Part of a small language model's weights: width 256, embeddings untied during training.
Each number is 500 + 25 x the weight over its row's rms, rounded and kept within 0 to 999. Layers, rows and columns count from 0. Numbers have three digits each. The size before them is the row's rms in percent of the matrix's.

# layer 8 attention value, 256x256, rms 0.0434, rows 0-255, columns 32-63
121:480468490479518528482536474505524523476467494504522522504476536554537498514444523488488545460466
113:490507506504441538530522480494534520454515479514505524493521527518501476524524483516482482539513
109:546518534502501477508477520506539450470478483512506490519514483448506529530513531520472518500513
107:491509511520506483488508494512513498547526489483512425511490542521508480454509496531510479503475
106:476482478513506515481518506484525492477484487525510552505569513534427529483540497491533491490481
110:516502567508528486531460485496499481462508589520510461485473491472487486516472536527506455498513
119:505485469476496499489532474492505532471507499528489498503522500524477531482512525536539493497522
112:476494481476489517522536521520523507445501470521516492466532513488533518533503509480522532461510
108:536503513515481479483527497559543498468507478428504489517463500484492492515493487530475515491445
110:526487455495514516513524501536498482490465513464506448536551514520521519484508539493518491509522
108:515487493514522510492519559490457503514515524457494492539465464513520485549517505479535499466501
110:518480483517463521516460452525524478504449540476505507481489475482481496496466527480496491500512
112:497532500499460496505484470496489536497506508496497499497483480549548547526484464509472511533465
114:509546522460498504508508494522505486488535493530505511490500465493517478486496561498497516498504
117:490525524495497546492525474475505472474532527478502487492478516495514494504525521499526457486562
106:481515568518477509496429481516532507498487448531480493495500513524481479458532504539573546488486
108:525505494518523528486528483515551515526462469448491447473489480479501507540458519486464426532509
106:529499497491480479500498534471481504470526442479500486508515525478536535512455502510443455481531
106:516450492496542474489521511489556525443551505513505495541513482522477523499465498505543491564491
106:498507515491498506518483523497523498472522492506499485545461471491462503516476512499487495531501
106:526515501498467465543506522490490547467484487515509544520518493507549508496489501509496504458507
107:483469535516454503523531493517497455475489496498500499484491476516481505539512484472544439481463
106:507485498514474507489479493495512485438476473506522531478535487528501450519527492456502481510515
104:462544494524508518510472482516549529459516510510501495446523519530512489499484483521486482499515
114:537513481493569533492557474495518487524528498480516505475494490490496534504498537547453528501458
109:510486534473458475514475522474520450568489521526485476511501475540501501522476513495566470471487
109:543526524517445543497475455516549487451469452491504521482463527490519503515475506468529510506490
113:497514531482514508509523543480479493448505465488507552507486498494485497484514482490546462519534
105:460487502476508499492504461517480519515538480533500489513490503474523480504471557483503557513501
110:529484430476446566557516530494454485483481496502515465512510472516522499481515465517509528472524
111:445491495489513521514522507495495499548513535527516494473498465522519514488471478497522543488510
114:510500510487504503504477504488500489486508504515474503525481529536506512438464478480510512520493
108:476497450496503512514520501477494486506508525473524528466519478520496504551500515535497543474496
106:525488524477512528492493499498499534486505540508538525513470450487465470490510511518485475523542
109:467497482501542501473441509528539484501517484473485491494549558502494541462509486503518492446542
115:515486503499504523486519478445462496557463529466506511504497461489508541470456526516515488500531
116:529489473471460544526493498493501462505497521554508534483515520530496515525463478492514469563471
108:491502472463484510509529501479523472515530458487501513481487475509488469492517547526469471472510
107:511482523519522514477488521481529474532479511494519501513496524513487480507505469540465475493483
110:499522495489496499506509505488473463531486502522512512491485486522501512559493446533490483478500
115:480484529497526503500449533491475492438493550482518450496519462472512503479516513522523524517514
114:478466510517489489539496495527524509518519481483502482532493491524548507476466475485493478506520
111:493516499542507515505469514502528489507459544467464509517470461482480483527476522462502504446514
112:494541548513461485492506473519495534514528501503487494534520527500508468485558509488487485526519
118:534570481448501505482483472480572522463441497505491525496486533541507473479498475452498486513519
105:498470501489495471524527485546520474463543484465505532523482483503506508482462515504549553519466
111:480508518494517429510499522490530525534562475482500500525486536504507465457540511483485541484513
112:534529516527529478477501507518463484461529532487494534536490487517471503465517527549497527482496
108:493501527491483517508528445532479514489506487515514460435507520473464504492523520459492507509502
109:487483491447480505505490523505437504487465511498482519524517483507528508442539530513538520524507
106:482471497530519513510472483518504469474531507472513498463509501474486518536529453507508535487536
112:500454572466520493496509472504497507487461520458496515525483515504473511486483453528513456486492
107:490496500461481496532488432494499511505483543530504474502523520524454508506509578470502458543480
115:531516491480446485482490520512512489527452469535498541502483468546498511477536460566546501453514
114:477476497479505473483521509503451532518536486492497563515471535493553530451468505492486528469543
109:464517495493525462493501510512535529504514527458478490503491505486543508496552558502525480557489
108:514493504502485477507533519489475464524498516473487437509514520515488553523444504479478516541505
106:502489521508440510482441456460524490450528493545489502511494503479534496518477486490466447502447
109:496475480551500496484482504554459495483485529479518473488455530479485449538535477507491503525553
111:489523451491476557514502498470511497510473498535488481506497474537504518475514498508564498508459
102:484484502505494521505479515509485496481481485513491494538541479523483509525481462486505506464504
106:548502534497460433487528477502527494457511464493499489495504516533510499511497523471473511531484
108:480461525505486487503493480448516483479481472524467497507503469483471505510482500544514482542480
107:525509506541528496504493534492525502476528458526493526439513501502481513462498510484524540507527
113:509522478476463539547507500516543531502494487490522456468500494479514515465516516511521480485512
109:467508466472463517528504530514490515541516477494522530479522499531477483467492541494510525503532
116:543514474540464536514472495471506527509474527472501474512516456448480488525498508534524524460520
109:502495529521510503499511475492503510464492502443472490505494519471468491453547502541492561533485
110:518473512494493495484434522492535513488560530509497461507487483502515547508491497520476542509510
108:523520496466475490497516485490423551522500555477485508485543467466514496473512503504475455504518
113:494552469476528494487526500498554503519494527459507465508464469498530464501469547500482534525539
110:467559488544513521526500528497523514547515513478492500497550495522517475555505451526488467517516
111:530518525524470446522467560493531549533525470511487496524520517507489503451520519508443551501519
110:497532465489466469476517529493486490520495484470522515492473554527550510499556535485474473486468
115:498472502493495481488468501472487506510482520539484483465565537481497477464471452482494501462450
115:511502545516502483506487533451451500468500502539521486547498446501495437475507466513518510505475
107:555483540492500486511488527488493471454488555497508488498516493493513498519537501502508552505494
112:552519510486488504497494496525567440511502471500478486485495477515511537513494470537492451519491
113:499475506510492510510465465512509456528505534509480513502499467460490526539471510545505489438482
109:517514517490472528512466493513495500506493508493507542499493489476491506485512505457481503522484
111:479520553512536462493501474498484482505469529520513491485515498516504451537472513496477456491481
106:480469547503486490484502481522483494486494499527527531502498499494428496526525519521485526456518
105:483513482461506495469541506510499521525525489512507508516532498523543530538510532499440431521505
107:493533534545466486504486480507515499492475500481488499494455547451484492535497480482502483499513
113:466541501551462466513525478494481530537482496445502528507525448524474523475508467520506471552475
112:498487526485493499540523483511475491443547513483528481494491480462467485496530487501481463499484
109:486475540507474508491495481521486474492494462511498500484530472494501531551495472525550522527505
116:531513478456499532471497529527536496454506460527527479497505517538530470502507535544491502523455
100:519518419506475495504520504487514501464501478559493499511489474474500477491487511488497520493496
109:533556510491489485489499466522496497514463509515472458494459510507499510489502537494453538532514
114:516524490509542469480531523487529502509470522487470525487490527531446511482521484523545461509485
108:514472537491536461524485530460512503523489526433489487478516529513465497503484538480518510489493
119:507513464501496505454545476490512476510514487482497490474456488486517523519499497519487497506512
116:481487490548504514444451513480450458488547500511510502516512482516437478537465524501492519475515
104:481517531477510546531527485498532474542521493559504521505502487507492500490481449493539460543522
109:507529500548496516498503487505513542475486464525504524529479494462489495451513496515536509533456
115:509466555516485507502477499482524478487498477484505502478489502433494455495535519460549503447510
105:439543486489486497514499508539491546467518528528504490486540507538458484489516449493535519471560
105:522562494493440491476522493509528492478490520500476508488497548473510521497498479507499545512454
112:492558489490474519495462545537474469483531494472517490518474523535510538560519516518509506490474
107:482461501533477470493494476516521525452507443455508505500493513466508540503501467519510491509486
107:467536545499482488477507525496465493505499523557505499499492502516523526478496503498500552523478
108:508519477479489468497532521506476501510526483502493533514502531471485511555499498460481536537520
106:502461517504502532496527521490472461503523487483496491500501488505475534507493453535506531503501
112:518518532483526528471528495527518507479543510513493487513506500530478511544501477538497508484465
110:508538488507504483493481497431496518497544508528489480509461501489512533511540490506476501483476
113:493527503508508541496457484498467530503521491512502510498527532511514551482498516512476504507509
108:465490477474496507484483531519565505464524493515514466461506507444486489519533501483522517545491
112:476513514503489492500508521486520526528493442526482502463473516551480494514475466505531526481471
105:522471501547482456471482487527482551409526489504503499459483500508527517506516506528494534520513
108:504488530478511521485557551467472521489504509478497473516550494492524517514481464521497517531542
113:526461473470511480474508506500537474512491465496510490537506502486475472549528489490480494535475
108:502473510516503530458497508504521431521447524521509493481531476510472489496512484521528484512472
110:478465452509463479485534507514489499492536492517520458492523509515529490495482503525500529447483
113:503528525479558529521531508510487524465493476475483466484526542534501483502495509545486467515534
103:542494518463505508502519504506507488515488482475516517504537475508539510497506518532539532471500
109:497528493482468475474531474526483472550476528478532531514513507537448526459491491545526450511460
109:509494497536541481462475511523489502460539521518502524493499480481501460514487480462496461519511
111:497521496482516463547518531493472477491494451485504546516479513498519510482507543562474515478500
107:466512473498515455474496508489538485498520529492493506506562500514454455501471517518484472548539
105:472525546496494513532481501512543490524528485506499502502491507575519506525555481467500481495516
120:536510502469548502480472510513478465481495538519504464529502502500490511486500519542505497490490
109:495488456497527444486472482496455543544462482512487484509416503556498498497505495505501519537529
111:521451546449468515485507545504489506489484496524532491506486499483514482502543498465477474507572
107:548494483477502486527487470488428482521490503475488526531500533518465530561514507510486505518505
112:476520526531449486509499477519501506453509480483508482535524527509521497515483461494504444463454
111:486459482529519493532550513495511469527514513507516465494464466554472482506504494495532493514510
103:501470523497487494487467497474510434512529511527523530500487484470502544490500477538499515511553
074:507503521482514495468482519501476582482479497519505479477541429463479510466487495478520506498480
085:502504514434488522515490489499466503519434510516482537507476531501474521510518484500511545504493
084:487521442483534487436490493490540494486470504513480519486497456521465527485528463519509533523487
087:519498501458496507494506482500488574501512516507498517495492467473541486489493502434485509490490
082:487510492509477497486483503522507485456505489496509510507543469506531534493497488557493544503474
092:479524474520453454494468490506491503536495485545505476496427508507554451471493511502473523458481
091:498530519531507469468502466474506464467496541520517520524515503502495512543452455468530477510466
089:502493532531482503494519475551534474475519481525475522542491469526537494533506504466516517487515
086:488514512474553498495488473470502512477525470536502506514480494493470474499534509521501486530492
090:532504469518472502499471526464498516515477549497504498439473528472525480514498481520518462488560
089:473506453486508521530537479494519489541519502525495508491464503561522491493470513463487486517490
094:503498500504471464530486528507483483516454492438521548506509481485496478483496462529516462507515
089:493516512508508484501512484486490496527486465469481495497511538496453532506518458467501488534498
087:507512484532518495512501479481483494541464487493495513516486464483519546489503449484529515487474
087:482558514541494510445516503479483486559494494502496518503491532526517462490454453498477495491471
084:482505521505490486524486539552515426502513517484511467487502468480513487527530558523525520482502
091:517510514488535516498525496516494534496546480496506483509440474534473456490499519513474485510452
084:469505519497522456533548479498489488496545458507503503498499493459513531509458522459502467500478
090:524496464500489495497451501533522510494518517490521458494503509507456464517508525532488494503508
092:480502500470496496480507489547503502531524494522485471505533531534453488488482526435507504509501
085:468543516503495513533501522479473500487481543525500499497535497483531510514480497454487495471498
089:516496478532510495528501518485475500549485516523471468504465546531494485466506455530477455477525
089:487526522468509504497533486523491454464513492546511488496492487521553513490478486462495468516466
094:491510481498511501527476524501482510532541554534529476476506466500502462481515467516490486475479
094:493498530539512519568516543508470515460477507521501481514524450470524484537498484467544494510510
092:531506489490545481471472472486460533483538483466528436476544455477490480464516534518497487484497
086:469531488521459475507507470470512507487492447511493511451540494550490446520507528509472493497504
091:515491474523482523494513496459468487485497532508513451485468507518500543474549506487530519485543
082:498481507491505473502487464505533486501488479505528537533483552528484498501508549526480501513471
088:486479501505504475514494515485561457480501507524520503508507490492472555496508529528490500517556
098:493495479527509464500525507489496500486498490460499459486526499503525567440518494505525499509531
091:459548461516466520460492498531505496489541496509499474499506510472521515505496490457516473515534
085:516546507516502504524493514476487541526497493523481494538457484514575482481542512504522466488465
094:491489523475453471500538535498520518494500506501507449530522478533491506456499524482452532469546
091:473489457532500507524490536537488509449529480525520456526496466465464491525534526497540539519544
081:517501532540519512475477508533491492469468520490517475574444478477494471488498493494498543512481
085:439501517530503500506506488529498500456548498533497502486499503483581512522503492475504477473497
092:456538447515505505516503486529492497528554424527476475494510469504467473487502550484483551505481
087:475504533513475479494497528511465521488509479484513502492521517512504482506510469487518502523466
089:528511472493486477501492486474477452486493447529449529500478524506489476508468539506462523505495
092:478503486546478511528478473476482476482509531472486513539509466506545513507534437504500462480484
083:534524488461517475466515515491474531476490497460508521533515505422528514491498492523527487482460
095:486494481501476488499544500477536474489473504500464507523497488525521519461476517508500515503503
087:537463475454502515511512501483495486518460511543474472466481492488493469461491505466504484478502
094:485479481501512537435479469464475496533518496539495520507480500500456482486440481437491483474480
089:526461545473495532555497494507503495506475510536496565512518513518544498475453504517468478464488
081:503491480453523516505479508465491497513518482509498473444497514476472494505506445511526483532500
086:509499499449533486485503502491500462538472472490502514497486521492520434505528549508508494517528
082:519495525527509483485471466466509502487562500503498470484501460495515536486469507492492504509547
087:474498506500494478488540489506520510472528493492509498493521538513558484486499515460485535487522
088:475500495521506521493480481491507463495531472531491490513545456466547454525473474511498497488528
088:520515551475502489513486522489480579484466495456500472475474497469476487508477495540491503515453
087:489501477524497528488506447515514495499565511451481505465512525510509469515491526498500506517477
088:485487493487503513488484515513509559499466535468518472511493490524540495474511514466547480456521
097:482469529493524535501532484508500553505482502482508541511532518490519526500515486474481470502508
088:486443529529502464530494544480500442521476467477518523464483479522481485496478494490527475514491
081:497493455558526522463485467518528480517501511499508505469457528507488481527512480479462475502534
088:501499531482493492465510465504506515495510517483511492485519488479498478463445507570449498537464
092:511507549493517510543548543511441472462523482497490510483507469492544528458494513522508481518520
091:513533534491499504486516498484497523495522495489537510484532548482538512465468510502517522524541
091:502499471511499495557499485508464477495488552461508493521542502499500491501512480510479505474558
091:496486511475519498568467508512518485498529474474517484534449467490476453514507488512463503500476
090:451492477518534500514516480468471505501479487528471532458501459522479503498501510497524487470520
084:501512500529484484514482498454511521534478505532470452537495553505500475456493486515521514491507
087:510491509537517542486505510466507523509515544543483481463479464502534511499495537482495527492472
086:471490511478499511509546509519513540509517495489521559511509503476513519514511480529515513500497
089:509513497544528525470478439469487499508509488475502485499489506493489524482515482522479483525478
088:523489481455530519519505483469486561508504537504503526498531521479530470489492515513446502505488
085:503498508480525534524512464480501529506497528510509478508483506441527498499475509453493533480508
100:490561497506516499484516524493523482506563513513501528456518467472533494492465457539496512543499
089:504473502528533503473498493520491482500530485470513469481467545457496524533538493474499431497500
090:528498467515530524507440481470501529487496525472530515547506487504463505477514467461522468520530
079:497522489480504493474515515454477470536491476493452492550489482507485506507510539503511465522518
091:505447481544517497490478490520542494489480536521500525514489530512534505472456493500493486493515
081:553499547451503489504550512491504531464496490478508464528503509484488521511526478483520468513521
086:483480466519453499540500445496515548503517466513514507486494531497476465541497524487473468519527
088:507535508446484485536507511460487547561464512473499502488533533505478490469482484506430495514469
087:463457508503512500480515491495542530511497515504465481487517480488510485484537549486490509535533
088:494511462516538502494510482502519484490498510526476504487486473507428523482549506506501482526503
092:511510501501500522500518461478477450480531552523511508492494485537478481501484526565452513476500
099:477501471459470540497512510524548538501515488491506462493479492482488505524543499547520506528523
086:487488498484483514553540489493557530445526495501519517501487503516476489538506506526510491516472
089:463486507526512499533500481491542504486518493531461485508463466499523531511501522486486560534456
090:518518500504485543485466496516519460482503513554506529499515540500565533492473469462507501514508
090:495526468556526511496495490482526522464497507484492518507506481458493485497487530523531505503525
082:488517467495470537478489496508507545511516454507492496486536472508550489501505499504504522485520
080:527503501525466549526497538478519499497510499522521465507500505482503532514449482465540509494530
090:479485532468480496544549506506491466478505509509500522490505515488515509482504532477494523484502
090:499525564483545502524521476499507512508480480478518511522490487453476516531487516478520516543520
095:496474511478468524499521447489528478502532462456510488474528513491497482522464490530490477493516
095:536445479530522499505487457465525476496539487490477448499500513473495500479496505491513557502585
091:462470444532485484480460492487508523491509529503499479516433492506488462483509477488525458491459
085:476493526489505475503513451536509485449486450482494510498529469489472491526487519485488554488498
097:472527498517553477480474503508485469513521526467514471496508520496480491513494478499504503525514
098:494451485532488499512495494516499508536497509535487505503497511507451489509489489488482473546499
091:481465489463478482552530480477480499510484514470511527489508544504547483486484448441503502502494
094:505491489458488501482487482484473447488501532531505476487504499515487470502467493519489483503442
086:486486490450515511510514509516492480496540516463501481475542498494481482496533514496480468498540
086:498493537484501504493516483496485515506517490515471519482464543495469518505523531484491547489484
093:522556525504516511496457501516498557534453517468513523500503526522510484474511491541467437460459
084:491500460529466545467512456511503531481497460544464458468502505521466445489551560538506550518493
087:493530529527480527484469516518518460494511524514533475491483478546482504489519489490544538452510
089:504516504523514513527484499546517512532481498463513493471506509505511474524467530522487451517498
084:507507535451468518471498503512522494485455471476493495480553495457530529461504490526517522525488
087:513525456538472440487488466506502519516477500478478508468483506524498474531507518506481465480414
085:481508432508478491516493508478511518481528517536493482494513444523501514506464545498551514522501
094:530441477531522469480491479494508497475508530434534500510483505505493457474484515485494513505485
095:500469471514519527521499484470507506496488498514466483515460488501473486473513515503486542528455
091:500460462534472481483505467514519459470552479474488463459487479506513474501529518474562538470523
097:467485460477471523497472517489461478557492487485531524490526580518478508498472458483483494483553
094:536499478485530508501494498519479485477522523462474492494538507479511507479466508480511536541504
080:477479522504475484480496497483512549498465484511525524504510534508513498502460505453483503506467
100:533478524468514489504488481469467505514489518471495499549467497513457533504511546457519503502477
086:461529463540492469486494518509511499485504505457519517507523489537465497503483536518506518523514
097:492486498487469557551509524520456458497518492496490474509505482468503498516525521511559504491527
089:515455513490481489508545482502534478527490520541498527482535520461499513478486496470495509503518
088:522506510510524459529547508504495489505540515444480503527470537524523519494496557504509397513514
088:501525494504496522488467500479502527494487527462496516481526524495483459514490484482527493488498
090:500441492499489460511503507512523489510469485506503537474495534487473477539546514498474478460508
087:497479480507507540490507506474497499499507517462505530517534474463465458520486450506489499506529
085:470531497545478532478522456504441480477530510502494500541507474510487509520530499521501483522459
095:500516464514496501484501512515544511499482492502510502510511482472520502527488491488498541513546
080:504490482527512535473487525459508476482496551479468502491513549498502499499493518504539517517537
095:458524489537534507518559515530524530464510507517521524544530490502504514490510500495481489492508
090:545465478515487495499465474513488503483503521437506485511461528492476485515520536476531533483518
088:475502475496496514464505508532484522488529452498463500480488554514496459496521509541477498481505
096:477470491519499473472518474459494501448534459534482493502526496496469548502535538499520528495523
081:512510462500478504498524488510480485541506471512494463497512501522565495473538554459448502496473